From a checkpoint of a small transformer trained on Wikipedia: width 640, a variant of Adam for these matrices.
Each number is 500 + 25 x the weight over the matrix's rms, rounded and kept within 0 to 999. Layers, rows and columns count from 0. Numbers have three digits each.

# layer 4 MLP down (transposed), 2560x640, rms 0.0171, rows 2358-2464, columns 256-319
508489454502496495517518502486490467482527521520492475498464457493499495500504507474509452496487491495533505530499511500483504502495505516520491503464501499517484476485498492471502516505464515
503500519502453498472546506516471527488523485495495576522478510500513579502511481453485498497512500522464478509499504496579549477481461501514496469520506478506466509543505517443495518528510515
495513499469491499468522486504527511462514537510467507511493494477541518476426469508530504448487510550529496505452495511478520501489473478499472470523521510508478478468488495492475497468509480
471507507505471497457528430545480510499528480461500557512491501500477482494498500479490488500510516538501501518525508488513466488495466497462498520502515502513532527497523542465509504472516487
535488534466470484543558520556456428476453534505490434464504507480528444526523505531494442497508514462524508446520489468489535518503539479488487509469479514537545553478486467521506515512501525
517499477516506503493515523549517500473493487485518511494489477484525501534472499500507499502499510525488489508505514495465512538475504484502482466535485484502497485505511522479479499487489482
526512468509521526522464540451486515490502515525555500496503537463501503482481499497553472482520486536512480486507520497473492488474493528539518496498485482493501501504509505511504550512455492
473471493521523479463511476496505463447514546511490459508491503504538506464480455471496534514514478500507504509494541459521431507528505499506463484504505451485471509543483521505497500465474480
480513502545479497522504498492489513514487566492513495503480521524534528538524534482491504501478500439507494523477487524525495517511500495494510432512511502485497498532499479505493474469505440
488487471506517502483487524476501486497480529526455517473503579475480522479554497489500512489544481525515519486549509495480472481510513489533508489550490489479478550549478533496487530467518530
496504529479487500455523529492474509485496517509487528512491484513447500539508522452458478499482455497444483523511535489473499518498471459491471450523482509494468475511472513479496470521514496
486463516504499498473506481520468479463502522492497541502496507498520505478433464511534488516542491537548502507512491503483522530515494536483489527499509501485431516494488492487497549492519513
515500549477516489495462509552516524482521516517555532516495462488442427556504513505410500529587522479563505478445459507522476497551454476539458525531492492522516441487518515556518492500532527
510511477535456486497497473487505510510504499508488477509494546561491523523486526441474478514452500554517494527524516525546514492472490557522513516510515492508497483522516520442510461471510514
492542519497500493488494497512519484477520517542528523479515476489487472539498533474494528496505508474489494533482482503572510490501468469486496484526517472450516460546504515538506491515526491
497551470498560522507513492422506558522481506518505472517497505493515513480481533489494484504490501522541503494513494562492502502442504544438556494484491504514504514488506513520518489461497495
519492475472497499469474465508516507488474519497514521507504501530500492534477508521493491492503525452570458505464508488471478455480504454476522482464534477486488479490491465509477446489501471
507472515472468521484510494493496483514540445489526511493505499505507523495486484509555495474525480557505518488536479500558530470518509562480506495491489515500502449514500488456520500476536472
524486542507473485472534473521486471493489528522525482510500500510543553499462503489517503496509520513488530522460489509488506503511503456536503498491487475505532519469485490515498545491471483
512487474508466508529476459460515472533478538506501513497495525549561507531489491492578502508416474477486521524485495537542467480570525462559521464463486480504495565525502443541502496488447494
501480517543522529430479523514486545488490470500461498499508507562437572485526457485496495540507521567477465523540489500509460539421472526503505510462490523531479493439485539476506490471460520
529488478484481494468547535531543501484475521526491516507504520489450499514469507479509519473486488541515475546524500493468500537435481531530507444535497528502486477486469522489496519481531461
524503496533513494492529520478522460467510501520512473488506473518481476483507466523512528453474476533487483494539518533497526491480479521526485504513501506478514494477484501494493515488493466
526524465504528498536573525597475474536480463507531510481492477459499524512533529490518509509493467570460522517492474446518531483491478508506499457511492475527491518495469489568513523472529537
527535516518479496479475490488517490514508456509529517534497527516465494482475443495505466494536500469519527506549475477475486491537508514510467529480507510517500481474498449497519504482507487
518517483505476518501496504473503440534490490473480492536494518485497517532479540479532507501513475491510440468484491512465514494548490456520498556457491491504495569557528506533507512497500529
491486497482496536452506542481496578494467536465471543478503476523527545483503465518493508488497479503456520516515473471506558503418469490501521414499478499499506461491465464515492498490490483
488551537520480491536486482499499447494494569464525502526503491551567479523465519508494514501503497474469533517476482497494483495532489496505504460493510500480554495523495499461494519501477488
493448527475485508463506544497514524531509497505513516485491472497511509551467498494550512456523514515489495526493474489486524494554487519490492461532509499482449450472468491502509537482509529
502514505497501509483498466507518502482484514464484485540507473505496470493499558484460530480483506480483462471474522496546508511467502495494516518488517498488474546544536531502500518481464528
459514547451523513522495482484497534503492532517557509485494520508512529471468516455528519493505498513548511502490475479516472491512511495459506465504499511512560570516490532507476479507489508
521462493509529506522485503504507482503502451517496543530487463497568491491484540495508489491507497470440504481485452451526562507491532476496461438457474468460536496505485495494488451507510532
503480503494506511497470461509509496491478486543514486488508551544491491520507494486470496491498488494502544497444459510471491502520503513530505501483479503502527518513513509493507518542514461
496457459503535519438467504503542570502481531534540481492489478542476479510514516406471497481494566518485484447484518531504520511457461488523464509464453524500474446472496476483538453514505500
481483532487478496451541555562494504475490533508491510505489554506470535476500481448517503507508517517511470502498496488511528526493493557470498448513503488484475498450457506531470478511506486
486532497467513510516515497493495526511495508487466486489509545543512521468501507504515512496555526519494542494464521490533480500565525523501508519510465479519507508491507532500489521461515493
468457499495486479457522502543495494498461494518494496473506543536490513523487409486473485483469476517473507517545518473481497517506549520544508460496501486516500466488489511478490483486464501
503508477528513513471477527548497512516506481498423489524495560534503494481486491477499508446464552561489462520560514476543484510516498569493492561485486515535474505507506541524501474536429468
490518541505500500473511480482529528520465530510498485492514502550550502454504509533479488534499496493529514482425496526502509445430491463517514433535527507500493515426491433559471449406524456
521513498565493507526492471460516513515503462503438511519488543476500490494491521502515474518561479521478529484500501475458456485504493495484506513467503486512476487507480464489532545500499476
484500546508498535535503484486506500480501571501540461523508442500511475505499533507483492492494489474536521503493485526482505522529496494463485452489511481450569486515546458504502495500551451
524531535491503488513489490483492505517481520489483508491508518534521504506513491491523507514491516497493498480466462471495511524494488499455515532491500471493485505529477498502494505480496484
493475505466483497499462484460521516477480483529512537483505513502530467482478533467497469543483510503486473467480455507490528524500510485506505525515505500496477446485524487506509506479471516
493476479523503500492516519502529547492496486499503499503500481491518511536491501511544494494499474497500518501472540503465497498485494451515469454512497492522464461446490500498488500513520473
489496521506465511522506490514491485484521451511448551475505492490501535552514462503513497490485486503497464525551501520505572490495511519445497514476504531443495550539501522480498505497506484
474464514524533502602483484488502545464518526506510484504506485478485480500530496495501462456472520466521480462512499560510459493523510458469512476487508485507517468500488485466501494502504482
490484526502486496512485503502455517513541475508473529480511480504497527528493517503539506520547533474524498512508493469494502510527484557498505497514510515506486500478523484492503549533548490
527535532498483501500494496512520513509486491476468473542510499497497507503489484494547491499479545496498509464507476492508495457507497464495508495485510493485503527513525489535510493500507517
454549549484505453504498485462521488460517522479512500510519468530505473490512487542501508505549521508528451505532535536502543500495499530479541517514511529459474518561492491476487473543479487
490476467524525514485497510521522500507493483497487528499517515505456508522490501496508493541501472490531531479518501507495523548482523480508517474519476511488512522425474522499498491527477507
509505476527498497482507480513515479486554520542513516520506500501468512488526515484476485505484492485510488505490496504513506497483503505508483546525488510496484495486475488533493525520512484
534506474467501507489539519492519518479519508517486514506516499510489510545474472490504508487520505509484476513502500505483531511459505507530495416527534494497520448508485503471488447464522497
501510478501506519502489500495502468513492534491530489501505515526503547547518515503533461531486467508499536482513504496542485479537501534502519461458519520517553488494511476492506490503477488
514491511523469497433569527545532522489489504498489521484489512492472522513495487451463528483512504570500484534531512487468517491466482479530496459523488503543498450487461518469493510490523496
520476540497514498474507496495461512545569448479474480485508503493496499516541545502515525487502481498519493540466500491472490512529491523487520527516512500525485516542475518488506465516479541
530492458483516520515502503466497467484495520499497475496514437500534498520436506454445462489483517509496487496526514536552499467506506499544501509468533515479516475543449489471500500469488488
505494527467545495505456550548524533503480529520508498484494517533475467494501542465470479482456505477490468477502505535459499478494486465470467435522498512487509453451505510483461499474461465
517493528489509470557508458559515502524546494482492522456522497516474503496444507474491531487498530484483509494532470510548506502498507514494490448501507473487446452510469453471510505532513510
478521468509513535531520528498500540511485548522494467501473530480519467483539513426477442496482541501549519427527502519497502492470506416504518521502510508493533468520449487522490508511527471
471495478489475485501520497502496498507502504494497517457500533505465522474519497503422496494490468499486486478516507531508519519542498476473517484496501477483505476461470469510507527501514484
500511472501529491510499497490482499512496495499532465503501497483520496486517494489516492537481508493484530507498502488493481496520522478487484515487489484500508487488488483509513526522497505
501494486493517488529505488541496539507507477517517477510479477494508514525502504484530483509493519492513493513530504514492496505503492514496517496496507495497493480503491498511494512483491498
518507507459467538461515526517505519507481502493543507473493456491524522494485499485492539500498520484525520516507554444474510503488504501492527561516526455497498490496489525502495480519534524
506480523497475513506561491493469474518487499504463503500502498502497514490500490501510508507478527507489526501514518493486474503477497472476530508493495501493498516483470477516504517509502483
481504494527479512480514525593513528522506538467457480484478527547460529505504495534526518528480522474494521474494501474505520463488500474496512488487522523488516491529485467468522502581492546
512498531462517491526567506449482546459554469534536493515496485488516519494511442488499517484540468553486481545529485531589516472515504502563511501503523503487468502521512467473517485513540485
496441520491493479457461472499495473471462510515490479499505484522504483554459463504479466498531465505446478486534487542506487470507511504465488480516500509517502430481473508507510470490497518
510468513514490491500513475479500518469538457520501483478511534481467506470502493512471487517530514484524505506510459524480505478480510511461491492516510501523469481465513508479493521484491515
524503540493512501511525480469484520503479482518466512486490489511512529469511517498482477536453467492474509517505480510487543514504498540484482500463494506484541494500489527519489481491521515
527515470500505477489555514474501541493494488491499498517482505509467554495482500496508453534484531470559494509477542527482481536539518464518477515463475493517521499521481520487507507496523524
467500520501489498457473487491534497507476503458496492512517445484480488502455488487496515527547491518486506508484454516510469526535513487502470500509512541546475540465619517503494493513487506
525506504493480503465533535563541505487467520492516525470507516503491501543447503438493503463475494536505462525488505509487512529450475501556515406539533513495517473481506518508486479484514478
511515488490541501484483476483512578464513474523553494494492449470508523505510485482449483501499518492524496432484489492514520475467473512539465537509538535461513546485497540494493521523519526
517506513456505506496487520547465499471494509475469480525520469473483507511495496476496531475526480488467496450492527543525501497511521487520514493519510510522535500520487491438507479465486489
493497500524484490457519485483490492477483505499477503490506539552492514500498480501480486505484519493520522489520509494509509472513504486478525524489505514464515480489461515523498553451546495
497499517492519523540503504503503521494500486503491472447503511496539531484537490531500492505536497500505482499501538488524499466480522531486489454474501501536567497524477507503488492455486482
508507463536488502494455473489486517564520530501496437490502502496574542492490529501481521482498472483519494537467499515471526545535510469490527520473531479514498467511486528478503536476450497
458535553519454503523539544491500497504483492504511524526519500525542499524461525509483470521459486516483478475507462484526507483527514507482516467475513501485541499470486507490505509480507510
526533534451514490521499550516527426499523510517506606489511457437406526496490500505473493476558510508506478478468500507484501512458491478529472544517468485524492518446469473490491527510530472
517522470519499491490514505513474493523509494496500511522508488506529517521497485468544475510503510498525494497497471452490489494493485507465483504518494478480486498523551488485494509483485523
499510470536503488455428479462505541544529448524573494488489524539520505507496507454445481540511472532504533480495506522500491525478486517480508506494506502538465558476586514474493524476550491
448502469467511500504501488523546498511514499505524490460501528480509488528484485498525496518491452482504518457505470490463489474505506531475521488489516493517532432482489468497526563515494516
511511478509490484466530523535471534489515502485467503499490534483503521509482491489501510473519515541522481547514486481514473479476492515511514515501505503537505482500480533489500494490501497
492528493492514490553518492564491480549492513483478506514502525573540493483498542540530467527435506482461560503483526536483492490513517423522470466428507520493499523487528523505476471477495475
523525469500484482474488503492483512532502492513517475518509513504517514488530498494553507523486473518520520506490473515446478512466497453498533491488485524500486445504466445539482455516475488
506478485508512513546509468513512510505484479510506484468512498499452515552485494486502450492478529506521515453484503489509521484548502501404502528472454529513472488511522492466540501553482512
512499521496457484505507481554475495481504493500498525522498484504489523500486476522491516491517544519477466507513488502517543497461488528481484491516495524490434515499493459473484503565483490
475487505497515507515465515492521497466495496505517495418507510539471452522479506484499497473487500485523551519448484515469453523493509508553507459513514482489572506500505521522499520526545502
505496504511493511490487484496527481494484515513505505505503484519470468521499534489519499531491472458488527500481502474465502472504492501504507498494508490478529511515480512521483530511544496
506490469501502497477459517498492490483501496555521519494498488464532477522502486502468474489535509501494478474482475495454518479532485500528480485501514504525475528499522511496507502490506504
505488513461506477468519506516511526512518469507501526487486489504509488496502528496535529518506510506493513480508509524495472478517504469503485547507493493511482486520487524505484510492507511
469495436498490510494499496520473558483487483510499499490482533511508526553518454479485484482503503510497467499500494522550487518457466506477494528532515518495495484510490507548489487520536474
510517490522512496501521477517526595478536530477494518497515464504514505486506528489480510490479470458509547476480513502533528507549487522482543402510497487521500468457499469523500507484465520
512521511470473479481499480521518482475496501526487513528496515526507503465480484478503490479488486526497470511539473541492520495501488497506522514512530461474490554524455475480508511496479473
522457501516506512526544526464506532498509512508502485513501490531527501576501497521531496473487493508509527488456537498487468452560495538536504455477488487518497484474504513476504524493473508
486481506488511481456524494511528501473484517528514546498496487540512494534484506515448506502504501490462508523476502511533518513483490485506476468530518484486509448479526537523501494469458487
493513490511514526499531492471524473504496526471485483536505516506505511515496538471500465503474480483506485524510504530521483520492514522496480479511501521481514538544525522502520482460504461
503519468505484501503507486477530521564523480508559468500497546500455512551512467525533515485475517570530496504514471540508493493497505501528523467490469507468453466466514463534500485461487478
525499459515517483515493508505517438514519501490494445484502515521462489527492553492497496490502517481508482495420527523464512493514509471525511507514484490462498502488523479492505507498510492
500492510514475491453519488499500531409454506532520507499478468510518489515511536526467493519511497458472473484489531482495519460529483461484468443536539495484499477490474537524501479488449447
500469441480506512470520513484519521472464494522484501496493581565462495462524507503502481497527520543513480478456506498481481459499489558530533487501534508481480456466455461521462476484466489
492503500478481484533517500486501468471507519488504488505507504475471464475512467555510536477498483496493469529526525525500497506510502480549546519481493520495520476543425476472529509534502498
501538507493486473510533531489498515496489495500463470530511483510493499485504503513536505484502548488501513480517494481499514455488494528484529518498503516495503495475466477506502470493550475
526462488477519481474517534516509514558497475497489488499484520515496514476496455478490509497512511526480501487532492496479465539511509519528492496480485507496488485487497517494514520477480513
494500527502464484520490517524511545523541521512517485513505535538483490515522543513494502476491519473492495498468483518525512510467485448483494462506515512477529429535527561552530477502513474
507467501491511499475487510531520522474496446484485503534500508479477525443491465517473529507514514467459503467502516519531502523441488469540475549515512529497513473525479490531509476496535503
523480481482452507512492506480483501450547505513467539513502510446513540516463478507482521474479498542515489512504476533516549474477494506542494510506486491496471489460462498508507504535489518
# layer 4 MLP up, 2560x640, rms 0.0262, rows 2359-2465, columns 256-319
477510482520529491536510437521483488489497503509534458524530500469447499524493468484494525504462500506508518486519508512535464510491486449466506565491503504506519497479477460504520477585509476
480486531508508505486478481503496527500517483513530518516511508511486461498533515495544519524504516522512476518531528501536492497512517512518483561493513532535483499483484521537510480489465476
506483502524505477515490546448541500524475511525498466521485482493515505521503509514524482457543469486471490514504544501488525460528491455557520495513520527503444478542477476536475515472539525
484479491562524503487496500457559510499536566544464431496511516479517478500470520495504503484477465536451469525494521511482500486443486481435473506507524512490503514463417510472506452495508515
524465474529516513527500502499535498511489550516514522469488494519497466515515501502535495499497464525485497516465488471520487515545506477500507485457522491518502475509512500508544474516492495
504513513481516500464534488499523491520504517539455509519494466491512516480514497456458502496492537469478506528531532463525472492490531528507479485536491472487499482503450482518515443459465506
514531484498466488544493500488473482483493508520507502511523534502496524480470486500537548530515465465532514486471480515536496495504514513539503567513553477527504507489451472447504498467555501
535517502476474515510447441548524457472510486520523522503522521447481474491466481518511524512516498459531520478537508486566475501506482492527475513485516503465520467483498552448468497506506532
522459517475486503486521460463494486495508485499485438504502483515508449494491487497512525526482537493510486547507505533480495495539476493522487478509493483522499502474526483541518479472501471
464482518515491529554474511523533532469496523471550480507473442495490465503494475535545495516520486484522492491462500559536530511497472497481500518546520522514534525493477526484499474487539472
535494525489480531550516525465500516486543538524492511483472492496495477487540537467493486505474467457531438555472525500450476471488508517523488449516523507543548472487491496488540488446466478
486496536537477485513504471554564551510503502531490489531522400538490481514504441485510522433555499479495475525529524481537463506450476529471523477493487508515494472457512474471509443503508498
483519519507499492469517532532519492525483480494528512532487498485519485495484478463512561479529498514482507501495478483469486498499478506523495500491542485471518485515469500446490461510479504
503507498501451502485488477513487513500528514470500487526541526510519499479467499494484528475544476546493503469562500462463466526508498495510520526511492477490455492483492475478465504483501527
511499470507514524550477474504542462465496534539528499531496494512522515492495506459500533505479520492469519526489488511574477456490485455523462450532518469451508503502449518502479441484479510
484489508517538472468512524496509533516537509527497486460500519514487499467485494496510527534564485537507524555520482508468449513456503531503464487554530514537492525460471473507526493513494484
488497481550524496492477499508537520501521536499467508506517499533502507521459486508498470528523506520461562487491514527516514496485463436523487548484485493498493517500469473511511508522506542
508539493519479476507500526430480501485518497482493512551505513510508491485505466491507470498531505503525474492515496522515524504511518482544474516519513506524497523523489491469498526517549472
478488541541509522450510498485497532477523520504508432511520523498513499502477543516495504490542542506528490503500509460448497484496496529470520516504492485552480507436501554535492508433521498
482495449483460500547522475466495498486487516540489526516475540539498538525511483442521516458488487539552517524560472514513520480546489482467475491503484466493470488497494440526479418469516554
485500504504516470488506475523534509469507478534555480444515474499530470510532499489506490524494498514460461538485522491517501490508524460447526513475513476531517487468475468519497479490483496
530501488506519506517539452491489528487489494527510489491479538475519473464505492480531495478477528477531492541504469518538507483483509462448477508505482480512506456503508488515532448537518494
509494506496491535476514504441527485485503540487471463512539475507545491474505513517525488495499516525495503502462535506494479475528460465535466498531512540481528481468460496516480465494492515
510477502495507508503514504445490466485515529505472525486493443486537505485483520511516545488516510526505466537448511512493537524478501497485514471518517505514532531492489535511532486478471480
466513489528524524485542496522491547499532474477499520475517480536467485460522446536419537520497532463497544515537534532577472523478471524496470508536515503494504425481464465455510488527516475
448493483507495480554485516499505510511474503516498486487500509519453455513504470488490532493485531525493484532519511548514462487480522468498460499508462474507531457485531515524499456534467487
485505479480460528508497511492519539537536466549522511520524517466477520514524438504513518512485523497489498473540545545535533515492508484501495510469474490500473473495497503521524486544496481
498547510511539503506478474489477458470507522505496523483521485512486465473522518525455481548514500488498495503524498533532492480454474504513489520531485494500535518486504519514492468484486485
507496468525515516484496520521546530494492486551522515540525481483525511475511472470502495495492470514522536508536464507527526505496475546483464507530541486476484473506499494493489479534497487
490503473559483470493528507493491533490534524519500461494512491508519491522494479506507479515534540489537503520515497506478485508476497469529487513550497517511448484458461498502540503496555463
478460511522487517548533482556469528493493494471491475511510519521458491514523488506490490457473519482511474500541503535533454489541526511513503480491531473463445503527448443447519501548463497
493536495522522475526506521476510492482482510477482473456469470465487536506507495471523515484512472521507480484543534506491488503471489479451468476482529529466472516503530544473476483513477531
515488491457462467565536476408513421554495514506501504490498505539456474455495464496524533429461437506532509523499536488489476535524467461480472530505460497556515502508499501513511542431498457
515495506506482479496503490446496538469501512520472453511538447477499489532470469495505487474498501511512497560520522505495468474504520480543468524535478507528533465486504511477538462444530507
535477508516525475517473508505497478501524514499521488486495450508494493534525494502480498503480530479517451528536491523499513466482487470499511538481515529492512484540512472501487460503460543
513523529497496494531467495458527494513488525515470446539514473515506503525511512500520496489495497505519570473462523517479497482506505498468505515469498525493493543498493527472505518516505502
463538436486473521522489502415515522453494494487487475513488488503483493474553474470511478506548487503485559492539486495552459484459510487493536525488525458461517508514467488498485473506473497
495492520492519501533494501504491478508553491500504453486500448480501468496510516522511478538504504510499486526484468482505516482488469456483492486533516487513484435485468506471509544488448466
519466518502453519495539502525472475502506532505480474516519447535501478483515475488514542470489483491539478487459560535523535476503472522474469489511488472502539516466504518455520478498492500
492487432550476500518485481484513521561496505491472549455458513515525494524517474539537514501495494523498483480549548460549532492481516487499500496501517474500441507512518499450478464533435499
479477468538504536519483523520500499527496519521519537503491494505541515516495448505499523463496476520506499532521535502507465528515520524526479505511524505467521478474463516479489501530486489
522506479534540478508500504517469475550481518496507455504516524503480493524514517503516524452474510495455528514484508493530505508523490520489517455514531504461474529527514516519483508492476511
497532516472501509472460487468502472494539529523475522516529513528471491473531524499499498477492541501504485545490478470484506513478468523515517532498497470524535495488480492507523497466454507
531514484483517511486476518464525540515499504525521480485498504477525454449511524496489489531498491513481561503490513459476456494523492509562494513508488470523475467495514502490526493547522514
499527513484465467484475460512504468525487471466542517501513527534515510492521542500553502510504473536434503528522484429511543462493503533548497492503500485474492494491480498541517522524506531
477497451510501472491483497517493505489473475491491446526499471500489533500512467498486507477488486478486529481523491527532503480504482457506509517488508475505486490494490472456478516478491525
478530475517526474541475510486470508491494479512507536550516472480521471513479494504494541479533510516526524525517527483501501474496496526483486507518535496471479484527459524469530509508510475
519502518511483494502529544479480493517516512489507498461499502466480503436472554460478509531522494488482516511532502496500504463485489476511449502494520511502518502477490501521484497511529530
532558527476495508516506500522479530484530525543509508476493473500518470517530503491465533517478522507501456510465529485504495486523487513466472506484506492478511478518517502505538515459491530
476481530499511479504488522481482491482491509468494483507482478500528473530490486497471498495532486531465501512496477512456532481525506497506534496461491501461503513515512509454549469461499506
479506547496497485528539467481537485443507509486547533510516475484488503525475490520468504533501486506536479513518525509491466467526511498526511484539509465489529539461462530518534508475482491
470490500511513517535525456456503539507529462525510463486505491485492499462471493520491530470483540501490481527503474570520489481489507483501485504528504522520468485498516517526479473491502500
492525531517452510524526438471486526448521517535518489502476496481507459511471455496525474536531499503515489567483476508490475496478498507460515513490494491480448497477484505520523454479524518
501582496516521520528493502514496457463500533495530498492483484512563462485454464516524481500467482507497471477511523499560509525459491505502503458518498469477514524503524512482483488507539466
508555501481484516529514473496479527537473471499532491522475516463490473475526519536538540476511493488493517512477490497480496519497521529442493525499460492532497520464517509531489511530494479
497514441555499495504521536486471532557493498514514483452520498500531496507468510526522509465507454528511535514475521473525497550506505538539480477462472487523485512529470450477535516546534480
462546507494480525477488479486547474499545523533501464485506501452501498499506509463487546469516492483516492500523517507521456502485461470476471555503487485526496496508468482442494478482513495
486500496547466490513511510490507492491542448512538534503475523487557529505464490504512523510471464479509467538527466475529515506499476546499544513561454490498418487534507496453531460496460477
505497522513498506559531498536490473522485488527492501508491465509498437521448508502539462504518470480478508499477528469507476492499490485485479553505523485542463467531523520533535464514494500
499501503509506489540521498516552568491492497496503501516485496512516468522530501533478518503487466494494526494503474492518499515506444470485494488535537510510483518480478510518501482507496515
460486492532510525544486456480530513469496478505522522471498521510503471454507490518491527457489493506505488485516501501507453529511463480493473514514500490516497472500478531496491484530486494
508490533528492503514488485473533465526517492552480492494513480483525461448515475477474536502519489497485526501497502503505491498447514504501458531542534457519476496487468493495528506507518503
480501471505486518508444476536524550480513502531504501490481481515479461515528463519460520464548463468489487494490453510512515476491483509500503530514481482542511475500513474452480484486512497
500490462462498520526489428427496511530525454498520497523502485468488485467505440456496521499480471501475520508508528502530476536479475520553476494533496491483450513521488502479514444475475535
457539494510506485476456472503525479498496485512518479469525528496502447502495469488476524505467475528517524494500490501475515506461527498490515517536490453518493503457483467491491501481485517
463484542503451508494511482533495519526463522482477514478521484498471548498500474500529527477541520500497538473469479461502507511505481522489538500470508489515471547472500521449514534539520556
486504470517512489510509499536530467518476496463499500489510465523500475536511468448534521440496494494488505464499540513561465532534467493528506493442515539471484514502513466477490501558509528
473512495512499469474522515482512497513502489467530468520532490472484497524499471532518533476526519523474470469513493490507481480497507487481535510517483525512448470477507502514520468494466498
478525525506500510457463501508532480473518492537525533541487496476526497480545511461462552474498507526488535527514492522464509488497500469505472494534503515468488461451462483454524496495473515
485494507539526479558477483508529560452498541535538458493508469499561430538458503522484533488518479494530538493476519460485497450490468526473495468538566497481519467478465522502479426510492513
473469486541493478552510474505528504525509485515567480468477450512471468519528499512506516486519539544450506557486494489507460513499495482459482508485495482523498457505480519516545452492522484
486500470487480523488500531497495484501499493520476512488473506478515500463508469515506490512479486483505473550564514513503494519530528481485505490531471466489468473497483504475532494474499477
510465520524482474514488434453491468491481555523546515536468521474495443483496524528520489527479493517559501554519465457457492419488480503440536515525507522494477564461519503569470503451458508
503531504483468479535462484501495512489513511528503493476508493484505486525490479505481528515509500513498516508479515475509485517435475482537459509553491467480475467465456474488526459545493509
512488465527504500516504490491454527480537497498537533551486463519473495498482526525474495531472540517493513537517469529518510514517518474511506543532474531481465518455475503516485501531495495
486456539503511528498553517500512568470480517481513531445532535481453471520566476519479490519545489507471502462487487477533443427481495535486512473508531529506502551531505477493518502534531527
523481465505518483525488475528515498528532525514531509462507499492505504480475464466495523508485488491494512497467553508538480545552527512477503507472500521501470479548496535487477475479515501
473448521545459473463458483503489520481483541521487473517484514487518471489437516484550467529530458482463531501557490515509509493546475474501465467541513535502482514510497512519488506471512483
462537510476466470469511520521514458480503521543557513535559522489491469508518516527486514512508494544499530510514494491517474458478457498529476500506533494484487484522457532469529478471540486
480525491526495528488498502499516471504556531498530492479532483451533537506458541511505572458508498520500464478502493457530505499491473511457499479495490488490533506547506514502491439538436499
486504494515475483527524482531520448497519529531492540566508445516509508518517532539506505553506457483493493523523518541571531497490490493454505520479483513451501550499455485513534485485474485
497550492534492521496505482489469494475545532491520497466509493475522513502525487473510531514525504479513518506522539457485478468465498482463469493530524494481497451484490523476525488497520504
494491526513539489455494539442473502475479503478494497478505549485516533442527493523579523493542537494492497493509503470422493487540478517504495488489490497491491519473482438492495489472527480
513482504479495504533470451529505503504486531475467498537486474485518469510504511475517488508489533487498452500507527496566525468542486494501499524487512480525513479485526531463528511491525510
484496482510509466489479446502488493485521483497489498527524450467483526501486465447498481446500470522499525514546527518522525471524475471504460507516507515487523489496511516453478473495491514
509551480475522530497485512489523494473488540499543508510498484517511515470512513497478512487505513500537579489468506501498496514475511518541522492524484468485524506503511512518513519494450518
499542500500478526541528452546522498484540468491500498569514490469487514460482467484470503499478494474484466452532504462550501474505467506497489536480486492486463513484458501490495479503527527
524462513484486526510455504473466517490478471491502490511478495510509511445478439503486527497503498495524511497538478497504518474455505513476494520533516533493495470494452494474509467504494456
501472479493523506528516517454521501478512520502511517490515510468482535521547479508524524527528478504507485560496514465497532493444529495469520481486515513513491529481465504536520509470484464
489520519519476517534480475507534486513510524491522459520505504516516502498502489488506532498494454477466468526495523495530499510543504517512476533507498462510501505467490490498508476527473519
516508533531508509475502507509485481487534504474498485496519522479499431473468533509519534517485457490513521500551503469480506499518525520498490494493488490498499530515493478457527520539474506
514530489502531499565512506458451460512504507483477437502513512492497479533471521529539461515502508529479469527467494545519491519515514466481462541474492521513500468480522509512505469495529501
524506513516493479487519518463471476492520519536495478484513463478515490466493437494493496474501509482482510508507518461488480498481484507521463500498525466503501473482496465500498486469477522
525514538505476533501481464451454473505518508525504515479525528497511488486496466500474478512494501477490477543521493537463483492435495464524495544509534508552520469492502467540467479438503511
531497468517477514518445521486514486511457523471478474526501495516535514468469491459499486469498520489522513499537488477465501469522507484529481502464514492463501532484470509498468504536516467
452500493482470500562531528498491539495524487495517513513507496509524471518496505493490559497477507474543513478483528523555497537484476466484459524501514471466503458512497510542491498482512523
471492507473533524544495529507506499481519519492508507490508492515512472487472503452492524502553467504542481478508512531537491531491519488504472468467522520513479467525450460438499515546479490
459483526508511522495477531531545521513488520457526528505525490519505467510490503467464487509536545480511483498520462508581490521486486507522512486478473463503527530478458536434500473485498530
518490480511484484512477479478526537534508536490520495523540517493522524472479490463529499499485513515469534462515478535480521507477526498473510519509489501471502477462477499458480516527539504
487505556505510522479482477496478512518551531508477480440520450443512461505455463484546490530499523500512455540503464512504517481510513466484475478543491483525506466467512509507497496485516513
491462459531514511502527525522506509485491486539531442494526483513515486485493522475468522498494490519499510473509518481480509516441466525513514494527488472479498481429478487516511451526449525
449516468486493506520502518519489535507531524531488528478509476490529504511527489480470500509499511502499483502526509480473479469462486485548491501529507502536522469525527483485481497521467462
489539498518499519528513493532529513483468488503502509486542511506463483514516495506487492468467525487508522518486533464478495463520467489483438447524548481503461487533456511489511472524445533
516453498514505478531518478493535517491466516502467496497475469471545474507413486478503515468517493522496489509535509510573483512525492525547475449535525479477466494465525485472479520498472484
486497511497430470558519488518495504498516486518482479477518500487490497481524480490541514471460511540535508536471476477531517536530470513478471512516485477547484449528492494446525529521487485
467490543500515471495488529515529468479534517477502475487478473489475462461479538489473530526472489485480496499485489516456515524494497463482464484522502494527524481507505481519491531482457492
483498486485506491530510498475518496457546509507507523494520494455509496521501486532483529496510504502537491566481470525515482474486522472494468505498516493509512495485496525507537465470484465